Each number is 128 + 24 x the weight over its row's rms, rounded and kept within 0 to 255. Layers, rows and columns count from 0. The size above them is the row's rms in percent of the matrix's.

# layer 6 MLP up, 320x128, rms 0.245, rows 226-260, columns 0-63
size [103  92  95  91  98  99 108  87  98 105 111 105  97 113 100  99 109  96 105 100  99  97  96  94  90  89  88  96 108  99 101  97 101 100 111]
[[117  98 107 157 151 139 154 143  84 135 114 157  76 154 144 131 123 129 158 129 123  98 105 119 133 125  88 124 141 137 128 139 145 188 127 138 112 135 128 126 125 148 166 100 180 113 101 162 115 114 120 114 114 152 111  78 139 108 129 159 117 148 116 105]
 [102 140 163 154 138 124 104 124  81 152 164 119 100 160 141 142 126 105 123 135 144  91 125 156 140 134 145 129 117 167 139 157 138 194  84 117 142 156 116 119 126 102  97 144 111 143 133 152  99 133  92 147 127 114 133 106 135 166 104  54 121 114 158 135]
 [128 140 127 122 132  95 119 168 136 140 149 171 183 127 116 134 147  81 117 144 125 117  98 138  92 118 111 110 102 128  94 145 104 128  87  96 178 173 121 133 153 117 153 123 139 134 111 117 106 130 100 100 137 127 148 129 144 123 139  84 122 128 124 117]
 [103 132 138 101 108  90 165 139 133 146 121  95 140 103 120 113 147 142 104 159 137 164 140 155 156  95 124 101 124 134 126 132 148 109 139 125 129 141  98 106 158 136 142  81 134 167 119 109 148 114 105 106  96 132 133 117 115 116 134 122  69 160 172 120]
 [115 128  91 116 131 126 104 102 132 163 137 144 132 120 136 165 126 105 102 126 128 128 131 133 126 106 133  76 126 111 117 186 146 150 112  50  80 139  99 105  77 111 102 142 132 154  96 125 117 147  98 111 152 115 130 100 115 139 158  94 126 134 159 195]
 [164 114 116 131  85 141 126 116 120 138 123 146 101  85 148 118 110 165 133 149 107 126 102 109 142 140 140 162 162 118 122  92 163 143 141 106 138 136 117 113 137 122 111 132  70 101 100 146 102  86 108 157 105 120 102  48 151 156 118 113  88 131 126 146]
 [ 88 162  87 136 135 127 105  80 136 126 127 155 100  98 129 123 169 155 127  96 111 133 121 160 129 161 146 109 138 140 174 137 135  79 127 120 144 127 128 106 107 160 106 153 116 106 137 143  77 151 136 125 114 148 100 154 125 151 154 101 157  90 147 124]
 [116 153 106 139 109 128 144 141 132  89 143 123  81  98 150  72 163  88  65 124 141 126 137  99 133 112 124 124 142 105 148 156 105 131 107 109 132 151  88 134  89 126 134 117  76 106 116 168 129 194 111  67 123 100 130 124 130 170 151 122 113 134 179  97]
 [154 149 157 145 160 155 141 152 129 125 129 146 125 144 127 139 147 115 135 157 131 130 118 128 129 112 112 146 169 101 139 115 152 121 122 105 118 125 122 132 106 124  79 135 144 119 159 124 125 118 123 149 197 147 119 149  92  88 156 165 152 126 120  96]
 [ 98  82 144  88 150 115 117 148 110 126 107 160 162  98 134 124 156 146 148 116  79 145 120  99  76 158 107 130 164 137 115 120 105 147  89 124 113 136 125 140 175 113 108 137  94 118 135 126  93 124 154  97 153 116 159 107 147 123 119 147 188 119 136 158]
 [132 110 163 111 124 137 111 108 134  85 167 126 132 125 103  75 158 116 108 154 126 134 129 146  84 120 144 120 124 114  90 141  91 126 143 161 111 123 124 131 131 169 143 117 117 159 143 138 145 117 154  88 131 150  93 127 139 173 112 140  75 137 121 106]
 [124 162 124  90 103 115 136 119 135 142 164 123 148 147 137 136 131 132 161 154 123 163 122 128  88 164 129 140 146 128 143 127  83 156 117  59 124  77 132 149 109 148 207 120 127 184 121 134 128 124 116 128 124  97 141 136  96 134 153 137 126 147  88 133]
 [113 138 146 117 153 147 177 148 152 104 121 146 183 110 135 139 111 113 134 148 146 162 184 105 148 153 106 110 114 157  69 131 114 146 101 125 161 159  86  93 124 151 132 135  92 116 127 125 144 101 106  90 162 141 136 109 171  87 157 103 172 150 139 134]
 [120 137 143 150  98 145 113 122 125 143 128 160 140 113 221 113  97 122 164 125  70 159 168 130 133 151 149 155 129  85 128 137 108 125 149 149 152 144 173 120 130 153 158  93 117 142 140 143  93 116 117 147 110 121 147 127 120  94 151 130  98 155 106 108]
 [ 81 120 136 142 118 108 125 149 108 149 145 134 148 121 123 100 121 116 120 164 107 143 119 114 140 148 147 121 122 143 171 116  86 124 112  95 154 114 149 180 141 124 137 113 175 132 131 115 163 143 126 137 188 112 139 101 149 117 102 141 129 107 155 153]
 [ 92 132 137 164 142 111 132 160 174 119 184 156 136 117 122 131 155  97 108 131 135  99 125 136 119 132 143 171 109 127 138 100 179 117 178 132 178  66 120 145 117 133 160 122 160 111 136 111 119 157 105 107  93 122 168 154 105 151 160 106 131 112 145 153]
 [141 146  75 150 167 121 122 137 123  86  97 179 146 151 123 129 119 142 128 146 113 152 167 151  85  75 109 148 121 116 148 122 150 140 110 126 119 126 105 134 111 172 155  80 118  97 116 118 104 101 135 100 149 150 105 154 131 153  79 122 128 122 127 153]
 [102 122 122 164 128 104  74 126 101 164 140  95 124 153 145 173  99 119 111 125  92 109 171 158 115 153 190 147 123 125 115 128 158 115 154 109 123 128 129 142 100 164 139 157 137 136 166  93  99 136 120 163 137 137 136 120 146 129 106 130 157 121 170 113]
 [164 128  99 137 164 141 146 128 161 153 147 108 127 157 106 101  98  80 131 149 171 161 101 111  93  95 106  96 117 152 113 114 120 132 150 182 120 102 155 112 146 131 163 119 126 120 131 137 133 128 140 118 181 118  81 122  98 102 165 117 135 149 129 128]
 [ 95 160  97  88 128 152 139 126 132 110 127  85 123 130 135 136  95 144 144  87 112 104 134 167 132  98 116 157 103 120 119 135 104 102 122  90 145 119 143 121 165 137 141  97 106 125 100  97 125  87 129 115 119 102 121 142 143 133 144  69 155 114 111 126]
 [114 112 141 121 133 151 171 172 146 129 118 107 141 145 126 117 168  93 116 100 144 121 135 142 124  98 141 136 113 136 108 112 116 147  96 162 123 134 107  95 103 159 130 115 178 146 157 144 135  85  90 112 115 138  99 102  99  92 104 146 124 119 174 109]
 [123 112  90 160 115 113 123 149 133 102 101 148 159 127  88 114 128 140 105 144 108 117 113 122 131  95 167 151 151  78  95 154 137  92 176 122 125 151 147 115 100 137 115 153 130 124  88 129 132 111 138  58 133  88 142 125 137 122 166 117  96 145 155  88]
 [129 111 107 100 100 156 138 119 113 128 101 164  76 124 143 122 111 111 137 145 121 146  88 120 102 140 118 125 144  87 159 129 132 101 155 186 125 120 153 108 158 115  76 143 113 104 119 132 124 116 175 120 119  63  99 133 158 122 102 123 136 147 145 176]
 [119 156 148 163 122 169 139 131 130 142 159 135  69 173 146 112 137 118 125 121 102 136  92 121 141 156 153  93  82 173 130 132 128 136 104 125 121 127 122 140 168 147 105 160 157 136 175 114 140 140 124 102 123  80 112 151 123  96 124 120 120 122 109 163]
 [124 120  85 123 122 144 110 152 196  92 122 162 137 119 128 146 106 140 115 109 129 137 114 128  94 148 135 132 166 136 141 131 117  92 141 123 109 112 128 165 121 106 154 130 148  67  93 128 135 121 142 140 114 155 121 117 125 105 146 145  99 129 163  93]
 [100 148 123 135 116 108 138 103  97 129 154 148  97 149 130 116  88 106 136 156 127 159 120 145 174 149 126 121 144  85  81 116 103 129 167 102 134 151 116 132 137 132 137 158 149 118 141 135 174 123 153 161 173 157 148 136 173 144 170  71 142 106  94 145]
 [127 138 151  77 132 127 163 105  69 118 110 137 103 204 112 150  86 133 112  97 183 122 137 116 101 129 161 153 135 119 151 109 104 147  96 144 152 141 119 116 107 146 138 135 124 135 125 127 123 130 148 124 135  84 123 105 165 133 131 130 160 127  99 167]
 [152 119  84 109 156 145 145 111 143 155 142  94  96 118 156 117 142 113 133  94 128 121 141 109  78 111 131 129 124 118  95 132 135 125 117 139 135 151 101 152 148 116 121 118 135 126 131 104 121 154 103 186 108 136 143 145 155 139 132 118 125 138 126 117]
 [180 105 112 148 145 138 123 133 104 110 145 119 172 128 130 128 107 142 144 136  84 134  62 138 105  90 150 170  91 112 109 127  99 111  81  97 120 157 147 131 141 135 144 142 123 135 139 121  76 155 129 127 157 123  88 130 103 125 137  92  86 132 160  99]
 [138 112  90 137 143 173 153 141 138 111 143 122 129 107 117 122 151 164 121 119  69 115 118 104 151 137 118 145 138 141 172 109 117 127 144 131 159 124 164 114 140 122 117 134 112 112 154 136 121 169 116 132 111 134 123 186 175 117 127 108 104  94 160 191]
 [118  77 113 121 108 130 156 125 152 118 114 143 130 115 129 148 122  88 114 106 113 132 126 118  98 122 119 118  77 142 139 127 110 141 147 161 136 144 112 103 112 168 150 122 120 136 142 108 135 133 146 167 158 157 144  87 117 143 155 163 204 135 106 123]
 [129 155 157 127  87 137 114 126 115 140 132 121 117 123 135 146 138 139 153 169 160 142  56 119 147 116 105 118 122  97 151 111 109 144 138 170 129 129 100 112 133 170  87 106 132 124 114  92 138 168 153 136 101 122 185 105  91 140 128 122 113 145 115 136]
 [127 132 188 147 158 127 110 120 130 141 109 110 129 124 143 153 104  98  93 140 179 166 105 126 146 133 172 140 119 154 129  92 150 130 132 167 142 120 116 106 128 151 124  88 151 164 119 182 116 155  71 154 120 134 123 120  94 110 128 127 123 118 136  99]
 [127 108 164 107 134 108 172 143 148 151  88 143 106 110 171 138 180  79 114 124 131 139 168 144 140 122 124 157 166 183 156 115 150 136 151 154 110 119 160 104 121 151 139  74 138 162 109 154  96 149 150 135 112 135  82 143 114 159 126 155 154 133 184 138]
 [101 143 134 135 114 124 149 139 101 147 102 118 163 143 120 102 169 127 140 157 172 146 105  91 141 160 103  86 114 125  88 117 111 129 128 110 119 143 173  99  95 122 101 124 115 175 130 142 164 158 135 141 117 119  98 116  90 157 151 183 108 139 153 157]]
# layer 6 MLP down (transposed), 320x128, rms 0.102, rows 226-260, columns 0-63
size [104  94 103  97  99 103 104  86 100 111  98 101  92 106 101  99 106  94 103 100 100 109  95  99  98  88  89  96 103 105  99  93  99  92 115]
[[160 148 165 152 185 120 120 128 173 125 128 124 135 111 110 163 141 123  97 114 150 120 112 173 142 127 149 132 123 123 122  89 143 107 114  78  89 110 132 136 133 177 157 126 111 125 193 148  66 132 116 129 157  73 140 150 113 171 129 133 147 178 145 133]
 [120  94 107 137  89 160 177 155 132 153 149 131 123 142  84 183 110 129 104 118 168 133  88 151 114 104 134 138  99 112 134 128 129 168 128 102 148 146 163 136 174 102  78 152 113 127  98 139 137 101 119 139 128 126 110 138 150 106 107 115 130 111 124 134]
 [155 136 134 178 145 154 131 158 146 144 140 131 111 118 143 127 113 104 112 125  94 140 102 105 125 120 130 108 109 120 113  82 158  94 133 179  93 112 142 103 113 125 107 161  97 100 151 115 152 134 127 115  91 134 111 167 127 105 110 135 174 150 148 140]
 [155 158 151 128 146 135 126 114 154 135 154 121 124 151 150 127 106 198 109 130 101 112 150 117 201 173 162 165 120 140 126 105 125 137 120 124 125 119 147  86  99 115 138 197 141 132 133 143 144 156 123 154 116 124 103 161 154 116  99 132 118 104 151 103]
 [146 122 127 108 111 121  70 136 181 120 111 141 102 156 138 113 126 158 144 126 128 126 138 150 140  75 135 103 147 127 135 146 178 132 145 121  89 148 157 121 109 189 140 119 100 141 137  75 100 141 146  93 126 129 122 133 141 112 119 136 109 143 114 171]
 [174 114 139 139 120 140 121 132 132 165 105 105 108 159 139  74 155 156  75 120 129 139 129 102 181 137 193 140  89 151 155 138 112 154 148 112 121 111 127 159 124 108 164  94 147 119 108 119 126 117 117 127  92 134 105 127 156 177 115 144 161 145 133 105]
 [101 138 129 108 114 152 128 154 159  81 155  92 162 104 122 131  95 100 165 146 127 117 134 145 104  96 142 151 105 122 156 131 129 166 115  98 118 154 126  92 138 112 109 122 146 144 124 131 116 100 147 184 131 125 152 136 124 133 124 149 112 143 136 179]
 [132 108 145 106 135 136 106 180 113 148 134 141 140 145  87 146 119 114 145 116 140 159 135 115 122 133 156 122 129 137 141 147 125 101 171  97 153 139 123 103 166 116 139 130 119 116  91 160 127 133  90  99  81 126 110  99 181 127 142  84 166 123 117 121]
 [110 102 111 138 133 137  97 112 165 147 168 110 104 117  84 104  97 134 123 122 117  97 129 138 142  83 141 152 146 140 101 138 170 122 124 134 150 111 160 151 148 156 127 117 149 151 114 121 106  71 107 135 117 122 136 101 133 122 143  96 134 173 104 162]
 [141 123 140 121 113 132  98 102 111  85 131 106 119 137 154  90 147 121 120 161 135 116 145 178 142 161 151 114 144 103 140 113 133 145 128 125 174 128  69 126 128 145 132  98 139 108 102 136 136 172 146 112 147 178 109 138 116 168 112 130 102 120 166 169]
 [191 111 122 126 131 118 175 116 105 142  86 152  90 136 140 121 108 115  93 125 157 126 117 173 145 108 153 118  95 112 141 129  96 140 138 105 126 121 136 120  90 174 120 185 134  89 125 108 143 124 143 136 112 117 114 110  94 137 100 139 112 136 138  89]
 [ 83 141 123 115 134  98 109 123 122 101 145 158 121 118 135 153 158 161 141 128 126 171 140 107 143 155 152 153 105 169  88 123 123 126 123 135 148 111 119 171 134  89 152 158 111 173 104 153 140 111 137 155  96 133 106 172 126 112 145 121  85 106 125 149]
 [176 131  90  74 111 104 167 107 113 122 126 105 139  93 106 113 101 149 142 125 135 136 126 120 142 151 107 133 133 123 109  90  90 108 142 120 108 154 114 121 188 143 125 148 131 123 135 131 132 114 116 132 123 112 135 134 111 131 104 125  94 183 154 113]
 [166 119 122 156 128 127 102 139 136 144 136 150 152 113 137 127 106 108 156 162 115  55 143 123 168 120 142 118 151 143 107 163 142 122 148 122 136 149 116 110 137 115 170 138 148 108 122  95 157 103 138 151 108  87 135 120 165 117 106 117 109 121 116 142]
 [118 129 116 158 138 122 126 161 141 162 152 141 130 147 169 131 151 115 114 119 137  95 119 152 149 121 131 199 133 145 146 101 136 164 159 121  88 135 159 116 119 140 163 106 123 166 125 175 153 154 138 114 142  68 117 144 114 111 142 133 156 145 148 137]
 [ 96 126 105 100 103 107 131  70 109 107  95 134 117  77 133 134 134 138 104 119 106 157 145 117 125 169 126 126 144 146 127 126 134  81 123 158 144 143 138 130  99 114  84 151 154 111 132  88 145  81 106 115 122 112 121  89 133 134 130 161 122  98 145 130]
 [185 122 117 136  91 119 102 129 117 139 119 142 105  95 110 124 142 130 150 108 139 119 155 103  98 117  90 108 171 140  87 117 146 118 139 123 107 137 140 150 138 108 130 159  81 118 171 136 123 124 118 128 132  96 122 148 104  87  42 104  93 169 123 165]
 [143 140 136 150 126 144 158 147 180 118 100 137 134 162 119 163 120 178 140 159 133 141 137 154 112 116 123  83 105 148 149 120 169 109 107 109 112 136 137 127 161 113 133  69  80 156 149 162 102 100 120 143 106 105 154 138 138 136 152 121 186 138 123  82]
 [132 136 131 132 142 120 148  98 135 154 161 145 139  95  80 127 114 116 153 131  94 129 213 149  86 122 102 126 106 132 114 205 105 120 145 170 139 104 160 154 132 109 103 149 133 164 103 121 146 164  94 159 124 156 112 110 122 129 136 135 121 141 122  94]
 [124 157 117 165 127 137 135 108 118 142 101 113 142 148 104 126 153 131 145 160 117 163  97  99  91 105 138 154 117 134 123 133 127 135 181 151 117 167 139 124  54 105 135 162 156 119 114 140 147 129 120 124 153 120 148 127 154  84 102 166 114 127 143 134]
 [109 119 100 132 121 152 206 149 140 135 129 118 146 137 113 128 123 143 123 108 115 131 106 114 108 121 103 133 139  99 172 168 112 120 107 143 171 112 114 139 139  99  92  96 115 132 114 137 153 112 133 167 157 156 157 109 145 105 100 146  89 128 134 126]
 [111 104 170 150  88 151  88 179 104 150 131 119 132 121 172 191 167 164 137 140 139 173 143 116 125 127 149 179 138 128  97 123 146 156 184 108 122 140 165 142 153 133 111 186 143 128 148 133 117 122 145 101 157 171 110 141 141 144 136 145 125 101  99 135]
 [153 143  90 126 124 136 139 108 173 129 117 131  91 147 151 164 109 151 124  91 122 108 103 123 130 129 121 130 112 168 122 146 124 103 133  91 140 133 161 121  62 128 110 104 128 139 183 107 107  86 134 169 150 104 156 120 122  98 128  70 123 132 114 104]
 [119 125 153 151 145 125 186 155 136 103 136 136 125 122 121 125 103 114  85 115 131 144  89 110 157 146 174 142 135 138 105 101 163 102 130  95 145 116 129 136 141 105  98 102 154 136 144  94 124 151 110 122 100 110 142 113  96 124 148 152 147 110 121 157]
 [121 117 140 141 158 127 120 130 116 112 204 123 143 107 177 112  83  87 138 129 140 122 139 138 143 187 130  96  79 135 121 154 108 120  87 110 111 126 158 146 112 106  77 106 159 123 106 144 104  94 141 157 121 125 136 109 139 125 108 105 161 158 167 165]
 [116 158 115 166 108 138 133 178 200 131 121 129 128 145  97 102 179 131 149 172 122 131 147 127 128 124 111 144 101 176 107 137 122 137  98  70 128 156 161 146 143 142 179 154 118 171 118  88 147 115 121 121 147 120 136 127 108 163  96  95  98 138 173 138]
 [111 149 144 134 166 126 156 114 108  72 151 128 133 103 158 117 112 134 173  92 111  90 167 108 140 170 155 124 144 169 151 125 114 138 108 108 140 156 174 139 103 111 136 160 128 114 135 173 130 143 126 148 119  94 157 119 136  99 128 105 133 109 157 154]
 [142 121 112 128 136  85 155 143 103 149 157 112 150 125 124 146 105 118 128 109  98 123  85 112 130  99 136 132  91  45 168 116 116 130 123 156 120 135 140 158  83  98 176 152 143 168 146 140 150 177  96 136 142 109  89 135 115 133 122 144 146 130 125 153]
 [121 161 108  69  90 112 142 165 103 119 141 145  99  93  63 122 106 125 147 159 126 120 150  81 132 145 104 127 135 116 144  89 132 109 105 156 158 132 130 139 128 115 129 175  84 114 119 133 147 113 117 164 133 122 142 168  93 112 141 139 129 109 149 138]
 [142 124 134 126 120 137 150  96 138 153 154  87 126 180 160 137  89 137  88 159 103 116 162 173 116 123  81 160 103 118 151 150 120 114 114 123  90 143 156  92 149 140 128 117 134 182 134 116  85  72 100  81  98 103 173 143 146 117  98 117  96 134 114 133]
 [138 105 108 151 157 102 123 137 133 137 154 143  84  86 135 128 148 139 143 133 129  40 167 155 110 110 112 125 126 114 109 123 126 109 157 164 158 143 135 130 149 112 135 116 133 103 138 113 165 126 126  99 116 148 135 126 126 149 104 156 114 134 116 122]
 [155 105 171  97 138 174 100 110 124 137 140 112 154 171 152 115  97 146 136 115 181 148 153 103 125 127 105  64 145 143 142 126 130 110 118  89 100 136 142 137 107 107  86 110  88  90 113 116 137 124 130 142 183 136 147 142 118 132 117 135  96 139 164 159]
 [117 106 119 140  64 125 100 142 123  91  92 141 133 111 176 139 152 140 152 131 100 128 133 138  88 123 166 205 149 122 102 104 140 179 126  93 133 115 121 136 122 145 140 142 133  82 135 136 122 121 161 146 146 132 116 144 136 132 134 133 104 103 141 102]
 [152 108  98 132 112 117 105 150 142 126 123 162 126 165 106 148 145 121  98 109 157 140 119 108 178 121 139 147 130  93 135 115 133 116 100 166 118 104 123 103 104  91 109 154 150 115 110 110 197  87 101 111 141 127 140 120 141 130 146 157 150 132 113 119]
 [166 134 120  92 121 131 156 161  95 174 115 118  98 153 170  90 110 138 122 119 145 151 148 164  98 123 151  82 148 100 102 173 115 131 134 131 138 114  62 180 154 115 145 139 148 164 114 137 121 106 126 113 133  98 149 137 128 180 141 104 108 133 126  81]]
# layer 6 MLP gate, 320x128, rms 0.22, rows 227-261, columns 0-63
size [ 89  91  91 104  99 106  90  95 107  97 105  88 104 103 100 113  90  93  99 105  99 100  96  99  86  89 103 112 100  99  96 103  92 120  89]
[[133 137 132 164 148 103 143 125 115 164 138  71 144 107 158 114 115 132 111 139 114 150 128 148 136 153  99 147 140  90 112 159 155 137 119 164 143 125 111 145 122 129 167 128 148 165 142 125 141 131 140  93 133 135 111 123 158  92 150 138 103 150 131 124]
 [104 131  95 123 103  91 115 136 133 187 124 122 120 167 189 122 122 145 124 117 148 102  94 125 118 130 151 143 147 110 137 104 170 131  84 152 109 141 114  87 111  86 132 185 133 117 154 123 123 119 170 100 121 150 108 168  64 120 124 133 142 128 129 134]
 [106 106  98 149 146 137 150  98 124 154 155 110  94 166 116 119 127 115  96 137 109 140 131 123 106 134  90 140 110 137 136 145 167 163 130 192 108 145 131 141 121 132 120 164 115 105 140  88 112 149 122 173 110 132 150 141 159 180 130 148 141  62 119 183]
 [141 145 188 145  93 111  81 140 116 117 104 115  86 166 144  97 136 166 146 165 139 128 148 151 144 133 177 150 136 139  99 136 137 155 105 125 118 128  87 197 156 153 129 164 121 180 102 142 150 127 134 101 140 119  92  96 149 130 115 137 154 147 125 154]
 [120 143 139 137 109  92 126 117 133 115 117 133 145 112 137 171 123 117 160 107 101 177 105 177 131  86 118 126  99  87 118 151  92 129 136 144 119  80  92 120  82 171 122  85 110 177 101  97 166 158 135 158 167 136 120 136 105 115 148 143 129 113 140 133]
 [128  87 131  92 129 136 141 152 125 129 102 126 177 101 127 131 117 113 145 196 125 158 152 117 114 115 116 132 115 147 124 108 195 140 163 137 175 141 113 110 125  95 157 128 124 113 180 140 138 115  73 132 122 154 144 123 130 126 110 181 102 159 136  91]
 [153 100 149 148  95 117 128 122 135 117 130 137 152 103 140 101 193 133 139 111 133 129 123 100 132 141 138 123 127 102 141 157 149 107 139 109 110 144 117 179  71 152 153 129 100  96 119 140 143 121 115  79 153 165 139  85 138  87 126 127 117 125 125 133]
 [129 106 116 143 123 137 126 129 165 134 168 140 145 134 124 144 113 134 130 129 108 155 178  91 155 102 159 142 200 112 106 147 136 129 128  85 151 146 108 171 139 100 107 150 128 171 127 132 116 141 133 141 185 137 127 149 117 118 172 129 157 127  86 140]
 [122 143 177 141 127 129 129 113 135 124 137 124 110 122 126 112 140 132 181 115 149 119 128 136 172 178 145 121 126 141 155  98 127 122 162 129 151 124 156 104 119 164 154 172 109 145 144  95 170 194 121 157 150 165 134 158  89 135 102 118 127  90 120 141]
 [ 65 139 118 130 153 127 129  90 124 123 132 148 127 149 151 157 154 130 126 113 128  96 140 137 167  93 113 154 154 137 140 119 138 135 138 116  93 130 112  81 160 131 134 149 141 106  66 154  99 142  86 202 149 164 111 162 124 140 103 165 103 160  97 134]
 [101 130 135 129 133 131 132 127 140 150 128 130 101 141 137 107 139 117 102 110 117 113  86 110 138 118 142 154 146 134 111 129 110 114  97 140 126  87 142 145 106  73 122 160  92 168 141 126 142 137 172 145 160 112 116 127 127 138 152 137 114 118 174  95]
 [141 116  97  69 124 104 128 110 175 147 161 167 179 150 153 146 122 102 124 162 156 149 133 130 157 121 147 127  88 132 149 127  75  91 151  94 119 146 114 119 116 133  91 130 107 102 152  98 116 131 144  99 148 110 164  90 133  76 102 103 119 140 129 128]
 [118 171 140 113 134 131  85 135 101 111 136 114 147 185 173 138 175 103 124 126  83 132 115 147 105 110 134 110 134 121 134 135 131 179 131 140 134 140  83  74 123 124 160  92 151 109  95 132 119 143 173 106 138 155 137 111  96 134 149 137  98 122 158 107]
 [131 183 135 116 120 106 165 124 111 165 120  99 152 159 131  93 176 173 178 139 105 133 176  97  87 140 164 122 137 165 135 145 155 137 158 141 146 166 116 120 108 136 130 136 128 135 128 147 132 106 115 126  99 179 154 124 113 137 147 180 117 124 110 113]
 [140 125 136 159 146 120 131 115 132 147 125  61  94 146 151  98 127 145 139 117 137 113  84 131 114 127 147 139 151 128  89 149 140 135 159 128 131 151  72  90  80 114 112 162 136 141 101 144  86  83 114 111 177 171  54  98 126 101 122 125 123 172 135 123]
 [ 88 123 139 127 170 158 121 137 115 169 140  93 143 120 126 123 127 142 129 115 107 151 113 102 154 175 130 110 133 175 124 104 119  97 160 137  76 150 153 102  93 130 153 113 134 140 104 130 112 145 148 140 141 128 180 132 166 146 154 139 152  91 131 151]
 [109 105 143 112 142  86 106 147 127 165 160 109  82 118 119  76 100  84 102 136 181 155 148  98 173 128 113 104 148 140 109 149 107 132 145  84 117 147 104 121 125 111 101 147 135 118 123 130 139 170 152  99 151 143 149 125 143 126 123 107 146 141 127 134]
 [118 170 123 116 120 170 138 109  97 147 159  83 104  86 123 125 160 190 173 119 128 107 115 165 138  97 102  92 131 116 134 174 158 132 105 152 119 145 137 116 130 134  92 121 126 157 113 135 120 135 121 152 130 150 131 142 119 131 105 151 145 112 131 113]
 [136 150 120 133 118 121 141  91 118 116 107 127 112 153 137 119 137 134  80 169 127 125 170 118 139 127 114 132 121 162 155 160 149  99 145 155 130 107 120  99 106 111 123 135 144  88 131 183 166 147 137 123 156 148 102 129  98 130 123 159 121 119 126  84]
 [148 105 113 134 110  86 122 107 132 116 121 111 117 121 129  95 115 174 132 128  91 166 146 118 138 153 170 144  95 127 101 145 121  91 107 103 133 152 136 148 122 143 102  84 157 133 115 183 104 152 117 143 100 110 164 188 160 146 133 141 127 147 129 170]
 [115 125 153 136 149 166 121 118 145 175 181  99 136 161 147 150 154 116 132 100 146 162 127  94 127 101 105 111 104 132 100 130 130 142  98  96 135 109 132 175 156 126 167 127 107 100 198 118 138 130  80 129  95 129 111 149 148 139 135 145 147 124  99 161]
 [120 122 168 127 151 102 135 125 118 170 107 111 127 170  93 117 150 157 133 117 132 142  92 164 158 104 153  82 125  88 106 114 145 167 141 113 107 136 105 102 111 149  91 161 146 106 198 173 100 103  79 113 139  88 103 106 117 130 146 137 111 138 144 135]
 [130 161 127 140 105 143 131 147 142 138 135 125 124 112 114 169 109 186 126 119 134 153 129 136 158 113 110 115 167 172 137 120  83  85 130 123 136 112 161 140 133 128 129 136 114 121 121  96  80 149 144 134 154 119 143 125 108 186 185 138 144  98 143 134]
 [ 80 110 126 135 107  94 171 119 163 190 122 110 125 116 160 117 143 133 158 144 114 123 115 118 103 122 128 133 152 107  94  65 116 126 176  77  93 128 112 112 138 135 153 161 148 140 135 165 138 139 109 114 139 117 147 175 154 108 119 117 140 111 100 137]
 [141  90  90 110 156  98 117 120 112 128 135 105 165 105 121 166  85 140 106 125 145 111 129 140  98 121 153 160 131 104 149 118 158 125 131 141 108 152 139  86 140 133 143 103  94 123  98 173  91 111 135 121 142 108 136  89 113 153 120 126 149 102 131  84]
 [162 102 146  90 133 168 146 111 113  70  91 164 176  73  81 123  97 135 152  68 151 150 115 141 106 155 125 132 160 122 119 141 135 144 131  84 144  81 142 116 127 198  86 123 146 137 114 164  97 115 160 134  90 122  83 137 117 170 129 156 107 109 174 125]
 [118 165 146 101 150 133 148 126 130 116 116 106 123 146 133 108  84 159 158 172 136 147  99 102 111 185 130 139 110 125 166  74 139 135  90 147 106 128 165 138 114  89 136 144  90 184 121 129 111 122 126 130 106  88 144 156 101 113 114 148 162  96 165 162]
 [117 156 103 106 147 157 135 132 117  99 131  90 109 130 156 126 135 121 126 163 130 147 118 114 147 135 124 153 154 141 124 140 104 134 166 136 123 104 136 148  80 156 106 137 144 115 113 116 117 123  95 157 116 106 118 145 106 114 104 149  73 126 114 159]
 [102 116 154 116  95 147 142 133 161  97 149 175 122  95 162 135 132 171 128 151 153 136 138 163 141 105 165 140 104 129 141  85  91 112 152 176 156 114  81 145 123 134 119 118 104 142 153  72 130 100 164 161 153 144 112 105  99 144 103 141 138 103 140 135]
 [137 149 124 110 102 147 193 125 125 113 136 142 136 104 129 147  95 115  92 128 129 135 150  95 138 134 132 147 121  96 118 130 129 140 112 109  89 103  73  93 112 127 164 155 138 163 116  90 148 139 144 155 106 155 143 128  95  99 111 138 155 122 124  86]
 [141 157 139 126 113 146 124 180 149 117  88 124 105 112 156 128 149 108 117  79 173  92 133 141 144 147 157 154 117 144 131 130 142 129 158 132  97 117 141 103 130 143 119 149 181 129 111 124 128  85 152  65  98 141 138 123  90 109 108 110 132 157  96 110]
 [181 144 137 117 149 114 102 129 131 109  85 137 122 130 142 114 124 124  93 128 123 115 132 157 141 151 181 177 157  88 128 114 169 176 102 161 165 138 120 116 132 110 111 139 110 135 118 134 122 164 138 156 160 131  99 136 127 114 159 141 113 113 120 167]
 [130 103 149 135 104 137 118 139 162 139 140 122 129 104 104  52 179 133 184 146 152 120 132 181 141 126 138 145 124  47 103 111  88  89 151 120 143 156 117 132 127 165 150  92 133 134 150 151 147 162 150 133 106 129 135 105 158 100 133 154 149 146 131 177]
 [123 134 105 150 140 112 139 129 165 140 128 108 115 103 131 145 145 126 108 117 151 125  94 103  89 160 187  75 135  74 115 103 143 109 142 124  90 160 129 132 111 113 136 133 125 168 121 131 169 120 143 110 138 113  93 147  81 145 126 106 123 154 116 157]
 [106 150  82 134 151 107 137 118 118 136 134 143 123 112 135 137 118 134 150 105 175 133 141 142 125 110 120 137 114 135 116 144 126 156  97 137 137 140 111 158 135 140 121 113 121  93 127  99 133 119 144 122 117 123 100  89 155  65 120 100  98 128 116 145]]